{"n_head": 2, "norm_eps": 1e-05, "qk_norm": false, "grad_clip": 2.0, "warmup_steps": 200}
Each number is 128 + 24 x the weight over the matrix's rms, rounded and kept within 0 to 255. Layers, rows and columns count from 0. Numbers have three digits each.

# layer 4 MLP down (transposed), 384x96, rms 0.301, rows 239-379, columns 48-95
117099132143128171161135135131133155116142143151133085124110142153117148123145067118091108124141147122135077113139135164134133152126127050143114
118144164128158124125150075120159185103147107112118130177107119156134121140117071130111126154132111113133186103141095121120180150115101115208129
156137132149128108132105130138125123150127143133112129098107123108087088126103115137141156109129121102156132143105102189122131100141175120133109
136109146135149132101053125116111126117141115098112106120153078158070154168114131151078118155146139100131152123152126128149164112120165175088124
132151159155138113110131149118154137081151094157094139168099089174122123160163120103140118098187128148120170157162139155138082118119124108114147
111129131164148123168098183143110144103158128123134128113099116116127088125118152088155141113123090087177118126167149137140142136128108103140085
161095137116152144121057171133125125104175128136106097124137112137135105132109090126149170145146111149096103060113128123102138120140135149134115
137104143106181134142139091143123148124178121151104143152137124155154108123133134158138081140157116101138135154102170128155156141136132137147136
101143140115122139132091112149105140178111131094153145106150095160126117128096141140153145137130133117143155129150105122086145131114163160117097
095099151165127126156105158106103139103149122152088097127159179161188107136129097160139108131161102111129132121106115133088112117105067145125142
163102126153121132119140080106180138110184122141112159133151125147147092111138154143130136140135115121135141127112153117137138143202151112139109
145111115143156173131124074106113127124118130121108062141154146107141164126165125128122140119139130116128133090132108120107122119131114118127121
148106126119121130141130135131091086100176107123109111093082108155128092109139130112121135135086160099110159122107131150190132100117126128152119
120165124108126161122129097123080112111096136148131151138114171189173110149126118132126070108133118072142119157124117136136135135104170183157150
106155160120128079137151080104123148117128133131071088109143111103111144136146136167142175122180105173143195141151117089114114136151111067077126
092117073084157197157158170148118121119078151118136169143161134107161136144127165124131126133051111126108068150155126147108098198123162119139128
116141125140177159134200136133119098109125154121111134135167097127106135132129160141126149137143141145119091181140100058093126177098152090109147
125081133129124116136150201118142126150152139169172161123125136140099076138171122129143118123154122101152155077175087133120091110128142135120116
103145070152201116136147149133111121119098090130128131100082146143114179147102142151139118063123120138110090122096141142157141129117163086086099
104137127123124098131095173136098090124078128127091144133165118112097145109132136117116139066141151092121160145156202145104099118093160118121166
195147125133102126154115103151131145156127114101163120135134134084107136103081184097152140122085111139113117146126139098117131123100175122108116
163110084133126140120124206172124118116158105169143130120110158154100089121130128120139110117100122110189089142107161171102074128169114152114094
124144133156117189107126117141110097133084125120151119122101107126152146161107093099137102076103163147134106106103074114129135147137103071105142
137147085174132149143131151129137122141139146117113098126133134074186132151108062134116090120110121141118149087174133148099144127113120145154123
113147118150166125159093111119160100139111108139121156119122143131136147114153157110183126125104122145117118144155146100109133103125089108122130
114131174143143139142115133088163136144155145111133123121122096173142108105125081116130099099150129169131133124122094134106130119119131130111113
109160124132107121110128136133184134126120141156128117117129091166172112134125138125138153100177101138116110153136102130126143133086134150146108
134146121085140135113139116132147088127106160149150100137088112103074125132138104152129136105106100128089091146176109109121146144123104148097098
114125169144127173149103092117109095114129083129109102135162131156125150140116175140112111105110095149090132168113153126119161157151151079184164
131113107145093118100152105094109134114119144117149106119158114146157180129132100095161127126131156094114164117132082101094093134150107126148075
117105152132099099153122139085118081125151105089149141144166150121140137115120147147128131077125155098060147135126141101127145123180096158114123
101084149087151123123116110117121158133129147147137173157103135123095100157103125093145121111112140149158110128124075125108098133096119157138090
140164143143129095097132136133132132118122167145150129128107137117160134090110130116121148142131127078096148150124137091174099148146121169133119
133103162155100109166115131133094080081090134114143126137088179152095149124151108120143138108119119117113130104090092144156159166102133125118084
171131115155179133106150162155134106140149145148151106148121138102168181162141118108141132090151148079133107116165172149098127153115135131134102
098078178132150136131098115112127081140103128146138181171136080135058135150080091109103126100122128122122136153117113135100159135069097135134128
177142100128126116143146141118091141103125103133100134138130184085113118116107141188114093131141139151104135143133115108145116131106123145146150
124116141120111145137098133116113087105157172128117130172171128191160061116180125128142121119161113128183120157161150129110130128141121134109144
126105147144120115147084061112126146108141108154141130130133082148172137155081113128148143108129129157109132137121095170125099140132113146140106
144148161117139134120140133118102131134145078096136150142141060132106107149106133147100137169123145123117121103115147142140122138154132164094097
145119138134102141179107138119139131118146114147126099107111171133184134105122120156111123133126120146143120140117147161134132125156137133157140
132123148140117139133142119132135144119154148115136125157108083148199155123110116148102130175130105102095136104131128112158174135118149158109160
121121169142145124093117105140130126108119125094115134118097066104160110123130099130133049152113126147120102116130156121121127159132150100116167
100116072141105129076168122134143109152119187088100126171172101137140175123162141126145139113112182114154129155143138116110108165088135148140121
160127122135126162174118125158097104117130094114157121129114174109105134155139148137095095125151141159109135135137124122118089132152130132137149
112137091166094099118123142165161112075092124106095135111130137064100095092102098115125149134142143156084101085115100092080155171140107119140138
122117133116118103150136075165145140132133115116124087117145132094134122110111145125159105123100118119125093163134129115130124123138118150145089
122151140160098150160117137138092155140104110166100104110193174093139082110111158083122147153153122097158117170129095137160116126110117105139127
106126139113127157129126186127141136161151136161150117138142126129157154135144192098132131120090126156116164155122149149113131096095119104117092
150163068115134113119184151119116157124102104108133126117147096088144127132136122122112137143120124111095153107172127150127126119126124142117172
142118149130155107151116108085123133138112118086125144152105137121107119131133135120122114117121132118111125133131117119143141143149153117138139
140123127180126117163103115141101104091142075132123088095134109146190094137164125152122103131101130129123122142089131139150082128143103146137110
143154102123148096116090073135092115079155129166156145159153108117134069142173145106158138102131086177117152129147091115139163131148163133140117
124108148091126138090107145134135142119092143131094127135105120130124134161133123138107113132143163129141136130167120104130141141128117157125152
137137154126133105159111139108120100172130123123120123100140158152157148114129163165126111121139137131107115121133121137147114159137130180080136
127114149097135119103111161127112137089162111144156151111126121148184146090124138132126144097135131110071130149152136118129140126133122149046126
106124088130136159172134169153055097078112140108094159103119146098173132116120145114122162124088122116118135173138154135162093135130097134138142
099079136186105102156127142110117100111093125075121146143156178159139144136098137157122074152139167088159099123093119121115176142158092130169150
225141151140150142133100135155122074100109114132087139108163115167162094135149124107102127089126092139141160150137126134135097121156122123145128
122141106088153118144137144155114118150098125107123152106133166092101133141134144116170132134118152140122097130174133111113122128140116117096127
084114097118113134089114113124119110138105186161138074073170116096151113143135102132121120152106112098144135132131128136131150137118145144127103
132144170107129169086140114119153103118144130139117101123155113112158126128114139136130183117147135106139155130121131123154119109125128183114144
096104060135159133149157169124113085123116122091161118097143130130034129121071179128228088139165157123167132124105141111103113156112121174155118
140131115110119102133086078169111134116172153101135146132155106148151108128139102102152129103110133148087131113158145126131118176111162131105121
075107140067113151185089125143147136100143122078129110126159108122083165143129127135136143125110154180163104112107138112096128143121141134130097
141157146140123137125143130133130077177150058104129077133086105140122148150123114126095109130135077109121089144169138111146108150143118113082133
168122139128100111116095117121116127080096151121101101171130163131090123154159111132130098106139089116174126153121126119066159137146134170175159
139095124145145129142183112121149123064134102177144138093114129148148160119085139109135096098111109121125163199213121185147107128158086079150140
108131093139155173119168093135153143094112095129129132138096108103089116122127155135130142123124107128116094141131121164162137108134092129144128
177125091147148170106125144113128131104125148085119107144142136167122132091144133140127143160136167129159104108116191147160104114171084174124149
081161154134096180149119164129095136145104130135150162136150105095095138130113127133147173104136109116119104141129088153105136104114131092135110
167140097108133145133172141128123118119176115143151113146163139104112145121182121105117115096116138147111175099153140164148108110128105100094110
162148145144160143125130149105152143115126151118106122125122126136179096087155112144097124119093117056129153106130146128121150148102126161126106
128164128125136134112131145150141143175131100134151119147144144109139150133183136146173170094139128144169139134150185144096151156130114135134111
140142142111152168076147172138071150145134104135127145153130205117092128124135129134101131126130139070127142151125116120120117179113089143153146
095131141123106165144114175123135165127147146131113160081143124169124122097118137155148114131135101104135089148141117124131109136079093158126149
145115154153130122135116139111123085095138129119129104158096110133160143171137108102112136099132099111131144137156118146133132091112062120133121
147150120161172127131100122134089139099123101117123101089112093093076132114114151127153138167124112135091148111167133105156098125087116123109116
101153123112116166129108143170165079112099090067132084157151132147117102133128155099164142140134096108096143137127151128134112125155099154111168
106130141123145109111152123133119157146125126147078155103113102127148127086105126138152136135088137110136116129145131139166134167148127106160136
136112157102135099120142125130108115100134154145090153107171118152112129112121111084165124178144115107134082141129124113115182142153087170088149
099111138156202145081136178157118131134167096122127156150167114119107101163113117145121132125117125136127133145153164108104093152109113145109146
127141110125157109125116125158115135137112146137101122117138124104173098135186141164158141135127175131115146152139134125111102156150124132134129
126139130104115179099136142127125140126146152121103122154116124132141134116147128155141141125120103113119083133127160147138132130118089158109111
104127143148133103117132129086132161118106152131099149100167129158152121120131147120109125115135127091153100131144126185165096121144122125119110
128136074145112154103149116147109047080119150104181131129102075124113132116175087094157112144129146149120086129124119067098128141118126092103117
083108104145118199123153147116206137140136094179137092103103141087076136103134173104103085102145162165143185143159139152096106157108122105142140
156143095070154128146108143152126153098166128110101116117141132115157108143161110136083187117106129126103151139127152139139133098124135131139105
144114125111119116119109150116141136125119099136134149132097144130149115101135106149135104133095099107121078111123142138098128111143145140161103
160137132130107119122145139123095142093125149143132114130146079099151142164153145129105137141138127127120134121173119132107098172130151148132147
096115107096121101144155137128108095115156157165125133113105168128113120121152107150130070132117105124118132114182074098164106154120057149148148
169103186116173124113131144089109162130112136138125119171117138102146163119151147095148113151107116161133096125176144098143127166178124128156100
141112118133128129160120170092173141097153121082090159130128090132151130164139131134105081100137148064131139101100171135121143165139140116108144
164104133107060106132140118121146148148106152130105060126091120112113146088183123126183133120120161086123146127096092138138127136150171142140099
100090138151140123139168180130105127120118100086142144156117167098103132093124139143085135089083108111146129120112132143115130122130142156118126
160132141153156124123152140169140130133118140143111128141124148135158120127152119133117116122122087124141189110145130130127095102148163137130126
144115130110170162112150099111121127114118133128133100102192100153140143134128150123069091130123115175160145126084151138152177124151115125108185
077136154103133127112104130124083114160137129148109134144127109137185087120103128134126117168123102089124178104096097148129133156131131110130094
150126143137121149137062123142141118129151118106101137096160110110114095095085134152115096111146114100128149169150151128162142155161126135131140
091134113137150148156128132163182168114108122163130117118147156110160159138138121094149154123124162109144129136125148131122124116121120123114169
069109119074093152135110114169114159097140085169173143125139120134106122121106130180146103165130104163153103147104116142173097144089078150160117
154115186110176139139126126169110135115117116109125152160199147157153130091107162136133134068143139133168120117094121122123109108131170121113119
080114157114161095119072139171093164107142089140138132102101194124104151164142125141133110145112161145124113061107115136136160189093117136150148
125170144149115115138163079157125121130143119171101144098111116113130121138140120129140130135116154153114150132125095147144132117130102137116109
115119124100136143125160106123135147124084098150126100149101117077109147124134125161090149084086119118117137149119178118168119111129081125175126
176118132164103076116123163157148118178128082143134110142099137154140134133137086121116173184097130125106137119108190116168145125148099145104124
128138140112134147157132136103112148113163072109126120126098098089144124105102144109162124175133092154099129130114130163134127106127126114122131
118135093097108139115132158120149138086110075121140122130173135068096119178173146128094082180119093119128120050117119169123098152152123163142138
133169179173129151115121144149105130141121127127113103144130154116147162122138128139132180134131115140114149125136110114101140123120112097160134
128123165132152131103139129109163165152136121151119119152144143082167122111083152111097125130112171113125097138146145155161102147128124106102136
126141131118167134133121109151149120116105156136121096142139113153172136125138106164125145150153154161146108128111076119154137089095143125094119
107164103139165141124114147145145114126119153160156100128128124102121122123131132082150148169127112103101154104111070143147131158096129119131125
131115074132160116108112095131153142096140116113096123122149086065119146110179162098142128096126099123131163130140151133153141180140140139149133
132106140147154126150112138105134102141117099125106162162150166158145120112157168094114146123121116104128132183147095122113134155134130139139094
140109129113106121140189125096133100106127159146139133095134158146143140191129166165113151162159152116153153129118122120089153158121136148149128
066148159146146074137090137146151144099153086155132121128149120106099109105122071115134164118159108149133136124156153142091090114140155085164137
146206139143117134113137160112118106145139147140106157086147125115109127142142115177154154136125136138126127136091119126139104123111166119118108
128127115129145095111084116095151116155138104083134125095139088109118163085103115135147131095144121121117159123128126136143066127180159106138112
130104132138102146128091124131106141102095088144061170131140091153145184134108134116103124134132103102114167105137097140122121112152122132137194
108117092167111114088100138157130111157042137131134104121106115097133102097118124103099149124118144134138082174139122104144115151138158150108122
092088119154126116122127170169111107132155098093153147144128113122116134128138140146109109110131093123159149105139132153104141171139153136142109
132092135156139154154084156122127182141110114120095095128134121109137147124131129148130126124116128129113141165139130140172163148145135133124114
083125050090129170111095130156135117121111148152129090134151115145136154098177130153103128118130105101132098097134106153106135152095126126107108
187119124145140117117113145132136115145138142171148137097118076130128133105081113111150150164099086134124081138115145122135120097154115113131104
127129145109152127122137129123116145136109192091117130141148095111055120145123114097154110183155128155089102123106126093126136151136159123156146
102113149151113119121134132108089138119178123123159141142119096138114171112125153138177135113104098116130146111173088119128137150097122109111174
158129096121122119086133114126127154113091133171123142120132162112101142137172143130147165145107183139135145102109144127137127150136111123149139
142144124113133140128130113083128162163132120130121138122098152123144152088089147083105103102091137156127111137088147133118140139135109116106136
146123118107102109154105128134124118090121128193113113120166123169074119130101111135122159114118100093125117065154119082140141145143152167090144
137150142130163170134112153139103088117123125134143131139112119108115117128091097164133048117130134133117148142145135163141113131154093104194162
140085146078150105109120113142110131118116115125100158145108135119123130111157151122110163127114132137134163156146155085123139149092115101121145
107156130144107169179101111129115141108129106105117127129146106116132110132112151143111077130127125159107092130156110111112130111167153143075108
141141140186158150100124127137131135132136132131130120104119077119179078165133135159110118079082128128101120183151120119141099108156085134089120
165135116132132120107115168077130123124148165117135131180099107128104115126132153135133121117121120118138150118128125136131144155143131137141108
147146180134115131159118104154135128130112140110120127126127128117113124177129123111123086106107173126157130140134133141142106147124119153111111
136134167163154113137086136127111147119154125139130164112146143102097083121096133111147143111114126140144098139158127108135088135132134122113131
089135140121161141118129127117090109147083110097154124113132061112047126147116122122125154140151179171154134099118133116097141163100111136124149
087114137091070152102112149162134119152104117187117098140120122095106125115153142100146097156127138146135141128134129151153134104100151106119131
156134175140098089136158143183136151109157114119126123156110113146112146171151103124136127147159131125099129121113139150067158165123088147099160
125111135148147121126126145166106139118181128146073151183128077114121143151173107133126144124117141090135156101156186138085154132095128133153127
099098138100146153181133138142139132155127175165094160173124135139115138165121120124157158145099120134126148159108133148157147096125147189166153
# layer 4 MLP up, 384x96, rms 0.238, rows 240-380, columns 48-95
135078101120164144151129075132151141128117115124139109128098136164150158148133168151146131124136109128129075120103114171149136087102120193148115
145112103156109140137121140145141139174144131115127126155148129094094110125122132142139119114133101130143119110138148122093122137139178145095131
146160124192127127137120132124171084124137127182108127178117165152133131081092079121145111121126133141157095158155187132106081108101151084108108
147115128108145146113106179146122112147148142176139127117110130106086103120132153178174089129121140150127082120109090129139068120101132135116149
132118136115113120127082106113139152122134110106150119121134171144126115107133155121119102140095162119105136093130123087136116119148166071137106
101131114122108112135166126114155128145113140109122151134129139115104139126073166065079089159130159142114147129163148129130098111133111130124111
147161108105133172153167145098086188151141157150149136106101148135129167068161106164122109100120122181097134135107134120128115115127127145134153
120171090127148173176160145140137114090144126123081146111088122136136132121095088129141096187131143130128129152109133136113140101133142092135152
160106130109104106091104094102143165144144158144142128110128116129118115134140099136093139164147172110153112135120163133145151144164135153158130
125160135098113158093135128114130125138174164099130091116141131115118160132153185158135133092161158148116125090119131161141119082110107120114121
103075105119132165157134115162171123102144097176152095163094133132106187150125163131118123102148105130134131141157146110114083130118130123118148
114163106109128140120134113123128162111151162151114109130144090138120093122144118132144095119118173133128154116091108131145155162091127147166153
117084113132100149118124098116142085133122064120142072109073133122112139117126135105128126123128142104100098114133102108126108136169130091126099
114150122065168105133140065071145150157132119095098124130140095103094150094137153163163133189146132130127098153137116130119121121140124137147166
136083112078116097109167115149146104088091145113170143134116089068147154171125129094098149203152163156122129130145093101153139107150183095166128
081128150174147180140144123113100121098128150120116097148142085134102167085153156158144079173125163141108097122152074130118144159106130095112168
086136117121100136125119119121129125107146161121117116152144160152064097110132177135156144137139089119172112132133117133114109114062138161163122
103159125120138131072156122102157143110115137099133127153116111122083146116142165143166139093177137117146133160103115117137110123131150184118122
104090086114143148125074098135123079135114124114145114147157151115085139128121104125130145139155124117125152126152145109143093090086124181137121
176117077102106161139091117136133147191138127144172121162093102120091140155161156107126128072117145127149117130120137147142126098152081146142099
110139126156166133136123131117112097128131150153117158141073120160063085126156101122156149153181121134153142130132135145103081099121111130125095
106149139092139065099121115142155103100156136119104110109152168102136125090142139147094081141211152147138147122100132089166107133115140133132173
136166131122103199101156135150137138150117137138089131140140137143145120150123091113125116149128164104132115143067094103129114093134170117070152
110131106132093147112106092124133153151140143166149094134145080140120111072159091128169119121143143137159096107147103126148137126128076129083178
129124110107144128161120110137163091130136137127154130106116145130070127114154127149110167115129117096135135105166148117097129123150114130186144
159144125118143100146104155153127152124105098133109128103097140147067118139182102137164139148127132136121092129108148120078094125123141109104153
091136114150080176116141130161125149104115147134150069182089157114098150163150105103129123171106131144140120127112110145130126103181120103116149
146117126125092152136132111105129088134105127149129118146137166086088108184150187129129119103130119149089118152105122146131130132132119066156134
162115125164165134140162133146136117184151136164160104096114148131132155110157137125171129119116091147116133152121155103129156128135140129093150
163174099106128075139139125134101080092122097105149039112090175113109136152170164185152101113148133153097146091136079132159161110097119101135162
110149122128139157086106124098117139151135175100128161117114151116131128133107111132114098140138086154178099126095161131165137109113162121104130
117137121140117102116123119164144123112126119125105138124154133170125146137134119107140083140138110146146123163119126084144115089115143113114147
113159123116127134135161128091131105120102136114170134133113167170101153172129137089118126125159151154120139150141118124155154138098107106119134
138091103146061114138133106089138128111112122118131094108163184164111117089100113145156153129133114134141110095097145121157157119122119124153154
114089133138126114141110140116161109159096127114180111117138169161147123125164146132125124140156189151100100146148127106164065121119127137090160
093132142070141135116130110119132093141112136152142117167140134145088114093162058123133097159144152141136144143127142163085163134125107072114144
124102110127128114126122138093176100136112079128112116131102128091104136102158117079087139176115141129124124152179139128119124097090127139125157
167119105141126135139180117132115149094125138140117109137128146103143113088151132121093108150112125121124103104126175118116139137091111113104143
095137107118085132095128134103158097131145148064131158125122126156140184127107149126099113129140154119096112133121106103157114167188114136150136
118119153095126096082144140141101092121137119171157132147159136163127136138153140169133102142168136120100144107111149114126139091139137120104137
157117120133081144131162100118117127150120121132127122103140123115113131092103172116138119149119142142146126145139151088145108112123105118124144
107161149106160113132121092138114101113118140172105146131138071087114122127132112119131110155115137139113142104096155119162131133140146115151122
135133144155090110130185092117162122133082125136125094133151131077106142142141133140149076126145166139094134140092136147103113076171142104133112
157116153107116148137129116121148134164164118119143163143113095187104131131132130134173132118123104155104162130117119079109126123141140099134085
087152091164114126115124112105123171052067157107129117151129120072095089116146171097166100122127150154146114118132121106128122121089079131141111
148132144139130130097150094105146137133106128100157108159158144131090166078108118128131115117107131147136105130131128111125098126129122111148096
098126079129116130150132120093140119150157109110098117104169138134184092122128143138109112158121178133106163121122106161113111091079129118090129
161137129076128104144142129108145139077154146137095132110174166115119091119100089166102087133096140202116129130086124142102084144104144115129134
146143120132140136134106140101146149098154156128144155139095108150128147110092133120121106179129129141132102110138109158116148075115068121133118
125131110152095154116143114098161087194108147118177170144143141089117124106131152106150141134099092130143146107134093110107104088122133136158120
123155122142093125122122056137147121170128122093141108107106127138115130142114134119161118104133159114096166102180110084152130154102161164126110
139112126179154129121158152119104105145149145127146173103111152137116115103133105128133133156086124098118086130082157160129123146152076123118133
093137132116142128150121118136156149171122185124128105130164128112126106120124145148101103132158112149161116098099122080133146135149135115131181
153113099128166106133150128124096142110114148129154167154095121121143133144158110163149157122116117187112114075175129099111117111104141090100121
105137138123118119162105102116058104097120099099137124104112161136125139119104110116134088166126163121099091147186146140161107098119148104123121
177107122146092156081138096113124107102185142168110090146133115113134085117101131145140119105125105114130157131121152120142120155129179131125117
134119133124083115150152134112132143145119178109166173129093142126146197092129127097097130118160119154154103194131117115139100108143123100136131
115131099123145115113118147080098088119150124135121130128128102115120135148149095114110060117155103135144088150141122108108062132133085150158141
138147121094085094107126116138084110184116185111132110149145143121107113139139112116094166119140166108153116083140176128109135075124103133093107
114138094118141121102127136131154130061115112158111122147127120087138133078123129129121111173118126098161140173116149103120113084102137094109157
158145128150115117162143143142103116134110150108114127149143116121128126135163136130145116122144129119129103113116121115158109125142125124122162
117123102097181143128132130125119170118195133120161140122106088163081116130147105113151124122160129164142149120051116160166093114094128113164133
095168084128108158155128113091148105151125183117130114126141156155130142135105134084155159097131158103118064146118120133112141081137110108132129
146122082071103160159126160144140126094138126121163164146109103132101142128143115136138140112111156140165163105132126091118120106118114153134093
091135150149144129124157134102137138101097111127132134135130144113113149127108095177070096105157178144148106165130123133123087136101121133130122
120135110135129179113142120092138155170154188121137083148106137111139122139141132138177138152110126155126136111128140162180107120114125137142108
094154136165116171138132123107135115132175103129131181111130120082119141131098116158138127120186135158155141181115120122140084092134098126140142
122138124190142103156124120091165076115105133113174090141134153152128117097108114132104125092121152123112115137128169092127125145150139116106117
115064119131135159086100099093132130169153114082122120160107133138124128135188106195147113148161154173145116088147098135143086115085076110150100
112143114118108129130128081088130120163138155157152163142117126148069163137116147137148150128115106127113133125090134131096148139129154139167156
118110135109165128150186066164110072157102120125124101114108118158118122150167123105124093105138118168124158132104112104213120157148151138159133
153130134100143077116100096134111138125150139144114103115107164186089121174160179127103129153161156149157135121173135110136119089163141078092143
160125099154112141125131119086102110100154158085077125121129135147137112127098174146128118128135138134120125140102114166119092111132124184130102
145151106123133131100092120134136121147144076122130114151105150132119129131130115147121127141145161133122137131109132121123132130112131111125150
136130154173121116078186156116107122139158136092150120191108117108122057143183155132131132143184144121156136129119167113131116149109105117116126
123101130125124078150113098148162135143154142111132133101151164107127133112155150103138132116142141141077112100154142100092165146124163117078128
126119095109113125115135111113131120145135110138153092130121140122130118128121131099114143143121152145141128156116095129120105150170180129122147
092143130097076118106100124141180123105105136075125143181161082124160176125117136142126101138216139093092157137098128119179096113076146160131091
118145057115103098113092142132176099104162119131168095140135118158155109134137136170120095125165137136110105118150153109087108099128135153094165
112131083138117159122122130126141155169191117120161132123090159181124162128131156131105132087147115101084121126152072112117166157137165127097140
137116100117108137144145097117173083119141115109120108130129116112148133089135133153113137146122130099150147104117137115137152136134155144125125
119161118105119104093122143161128124160078156110155147123104152164116138122171135152081119117167122114079158141095096111157129129078100143113101
165100098123141144121161101121152099145159127118117116121128172137154140120180131163114148137126133185113104150129118143145125124118144113123140
120132106135123135129126118126131134131102105107129134101136125099090164132153144131134130137156142126142115093159145134134129144107161151083138
160138126074116152151131117121113100097162165111150113057088072115105145151137101127136150150148089130144135127145089165129126151096151146098129
099119118165111178125124130177179116158136052124159103079089152091132136087157126114109106122117117143090096171122128205138110133117122094089170
137146158092106110171075116083134165127137085123160082129125148114119106106136178110117101156103156176089079139145121111125110124125121123103119
164159152109107138131179140157106166125152127114140124129127145155096109145137100120134100142121157138146126141104134170125094102130109107081107
124094141130111091116122116105154134169145106117123108090119116106142133098129129155123156140133141155088120149131101137134149110100151131105106
147127097116142082106164098168108112131149118166068171131112127134109110138130153119124064136140129118074121165155124075133099121136121147173122
109117110120118191141163129115117110101126108157186084090133120108105177073146140125148081127130129136130167129137098113121125157111098121123119
115173110118130143126123073135114137130136167092156103097149149095127096133150123108122131117112145125124090091117152129155143111146118094140122
170139160139113099130183117131159116185129125075193101143154154128097141102162134148138097127145126129140102172146120114177124128123146133169129
129082097132107101113160145101110117137108118091094116123164110132118209091130172112152089149141155135158128135136119131127135151110185134117083
109167085162144145136113140151136123142102161169152131156113146106117113140120099088110088140162120123123134134106094122123110133117147118088106
093114116151141102152096150163181139083159060130167119084123138098115151142098099110140092127170084142112109147067149158151114120085141110120128
107137096161101164141121120136145103148162161142103147120118115087136142101112130137148119105126130158161113124165128111150125078104129133122105
106063134102156147110146107130124106146164135121134155081121114149119121095153133143137148100107122107105130121124106146091132129113111183146144
139144098154139142157154095113190096099141151158150148125123155132168121109099118083132129116128148153144117109120097105135106124085128098125114
137120126097145169162137097175135129087132130173124139152129098159109133148161151158154084129156141159157134111115125120139090159129084115158125
155147120104146157105125133145117147139095139117141135114132106137096145114154137141110129139155143154144086146112126166112129125172143098137134
114129109154133144134133151133141128136119161151150088169073160119144122135164100148087109122140130176148118090162147162170129102133152101165166
124118138148120160154107119126123119166105168128132113138122135122139101130137151138132119147136141107131124118158132170155130116135165136111127
127170113127147177150108129119136136110124126143136128130122184121127176104125139139108118089151125121100124128099117141119128134116157136093140
086153097107133114101150154144134141109122145105137134115098188103165169105139144115165093110122134141154119145095133164180069139090101139160108
173167118154156118158117121093137148164142103131139094112127140134137103074154135091095095159130133098100105178134121124116137144150162120158129
164138111122128153158135134122129135119131116127181108161125108134072156159176081105167106109166120137162106093112118152073090069102132156135109
093128144130136173122161127109123085140130158116149149144133147089110146120121122138150143129125143189102114118077083124148095128110118103143093
163134081145112105121125164141124092101170145118103112126131095146094138137184132127134115139134041137067133113115144108122146148086177173134141
153156093117166135131095117125126142123101122100167088139168126089122100110146094105093107130136131109130154174131128087145091124076137092116117
142080125163175148100131122128121104147111144137129088173122114096088153126139157168111109164156091130136116165131148121118106145099147125101151
100138123112156136119137132092126054097140143144149094138124148165103090172149166102157092096168133172155135058112110099120084123135116105140115
128137115105117125135140143145151099111092151080150126173088109130128123109150137165152142148101158129163150082110119137152126108146142146104093
167169106117139116144147148114123147145119160116137115089147134149104119137169150110109050146156112132152114128118145165128132171122130104132112
131121109137141111086097102096131102144122086134127127121155154154127088129168129117161144152138124165085125158072062112145094103136100076102126
135155127097128128126143112130109085158105114120100155151126157109121156156127163142152135127124179175159153092107162097132133117129128136155134
100120105112158119123171137127164096092117144095117109125129150095144113093099145139127145141172145178133115153107086119139082129106093136132138
090090111154143097103108086151149120149137127122116144135144119110089125098133100164135148122148146153108127129104115150150153147112117151135137
115099069101142128154157123107141123094143121147136115120157145088129141126152141113115121116146127129149127142147098142112091129123096130144165
151132130135138112088116098116149140138113093122140145112121131126110146070105111109103131156128131113110153161100122132121154117116122126111129
140148131137098117100127126146139126109113122145096093122103118121107111153107123107112137142133135130103149153104122123112100117124144153128134
125113129154152161120131126156116109119164129135104104113096157121041141093157164130163107120130129144119126131108110134112117114094144101098150
095139161100118099099078131156114137123119134110108104123116156109136133170146148113110174132164127149091126098129109138123135152111141134133136
112162119121129101155113177109125074125132159096167154183134142133117126105160110114145091176122137136099141136133131128149125134126156114109091
101160096140127090117148120134127133123132132098162120130124132102131094117129093109080102113147116132138147103116177151130143136128163121180111
129134128104112161155132097108137144110115071120157104122129109128134126113108138117092106147132114119160132118140106146052120125149130185140112
121145124093142107124126137116130103128108152116077089127108113125144145124142110169113108142135114161149115123107125127118142084075153120117139
123120122110121112088099119137156110118138151139114171145114136129121179118134186120141137101108150125131114135139142104182127111105120131112182
095113132161161155121122121177116088175119130134133135151142135084135159138149110106150111152149136132125116131131119151150089156149107148112110
153127109121139133086130135121136113124155143093154101102092102106103147127095158130128101145155113146134095088155113091102141136130110133133107
129122127165125134136139146136131100161144142101116126095130108157133133147095095132139105186147150133154075112058129122113123160148133146106118
099141134176105135142098130111157134145126131181092103106117164140149108097151124127124060110155143126146072122123124098127150130091059135098137
136120112123101098119128124132121123112109093145139174107109144144129136121115143141125155147132140163104133104133103143143149122103149110129154
135153140115127136108136075143132130104100109132158113143097122110103121125103127122128158149152128149122137103148087139121134109110135138082153
108126139082092128145114117139123096155125131110134106140098124156127140116173176145130158119120089118143144103141121124115160098106152132124119
120154098116174130091110135161130117139102087129129163113143115119104112098116144147126150163123149138164084086124184102111138125122147155142104
110152148127104111092078083140142137147107114091088111125133152107120099129156145124168090112108103127104141120135123123134148144173131096100132
114148077133122106096169146113128099107149153142138149142095124118141156101125104157080156104111125139113113140133137096146147118110140147132109
143165114114119195147143170120119125111105160130146123136102144176128148123141142118138093150179153145145151105112123090120095109122144120138152
122145111136132140122147139117129127131149098126117110143094124167107147150169095105147116134099131114096102153116145101111110100139097114156095
146084159106117121114141127168142114158111122120129150091139121125117127158158124119142090130152123119119107169120112086170124137134136169134132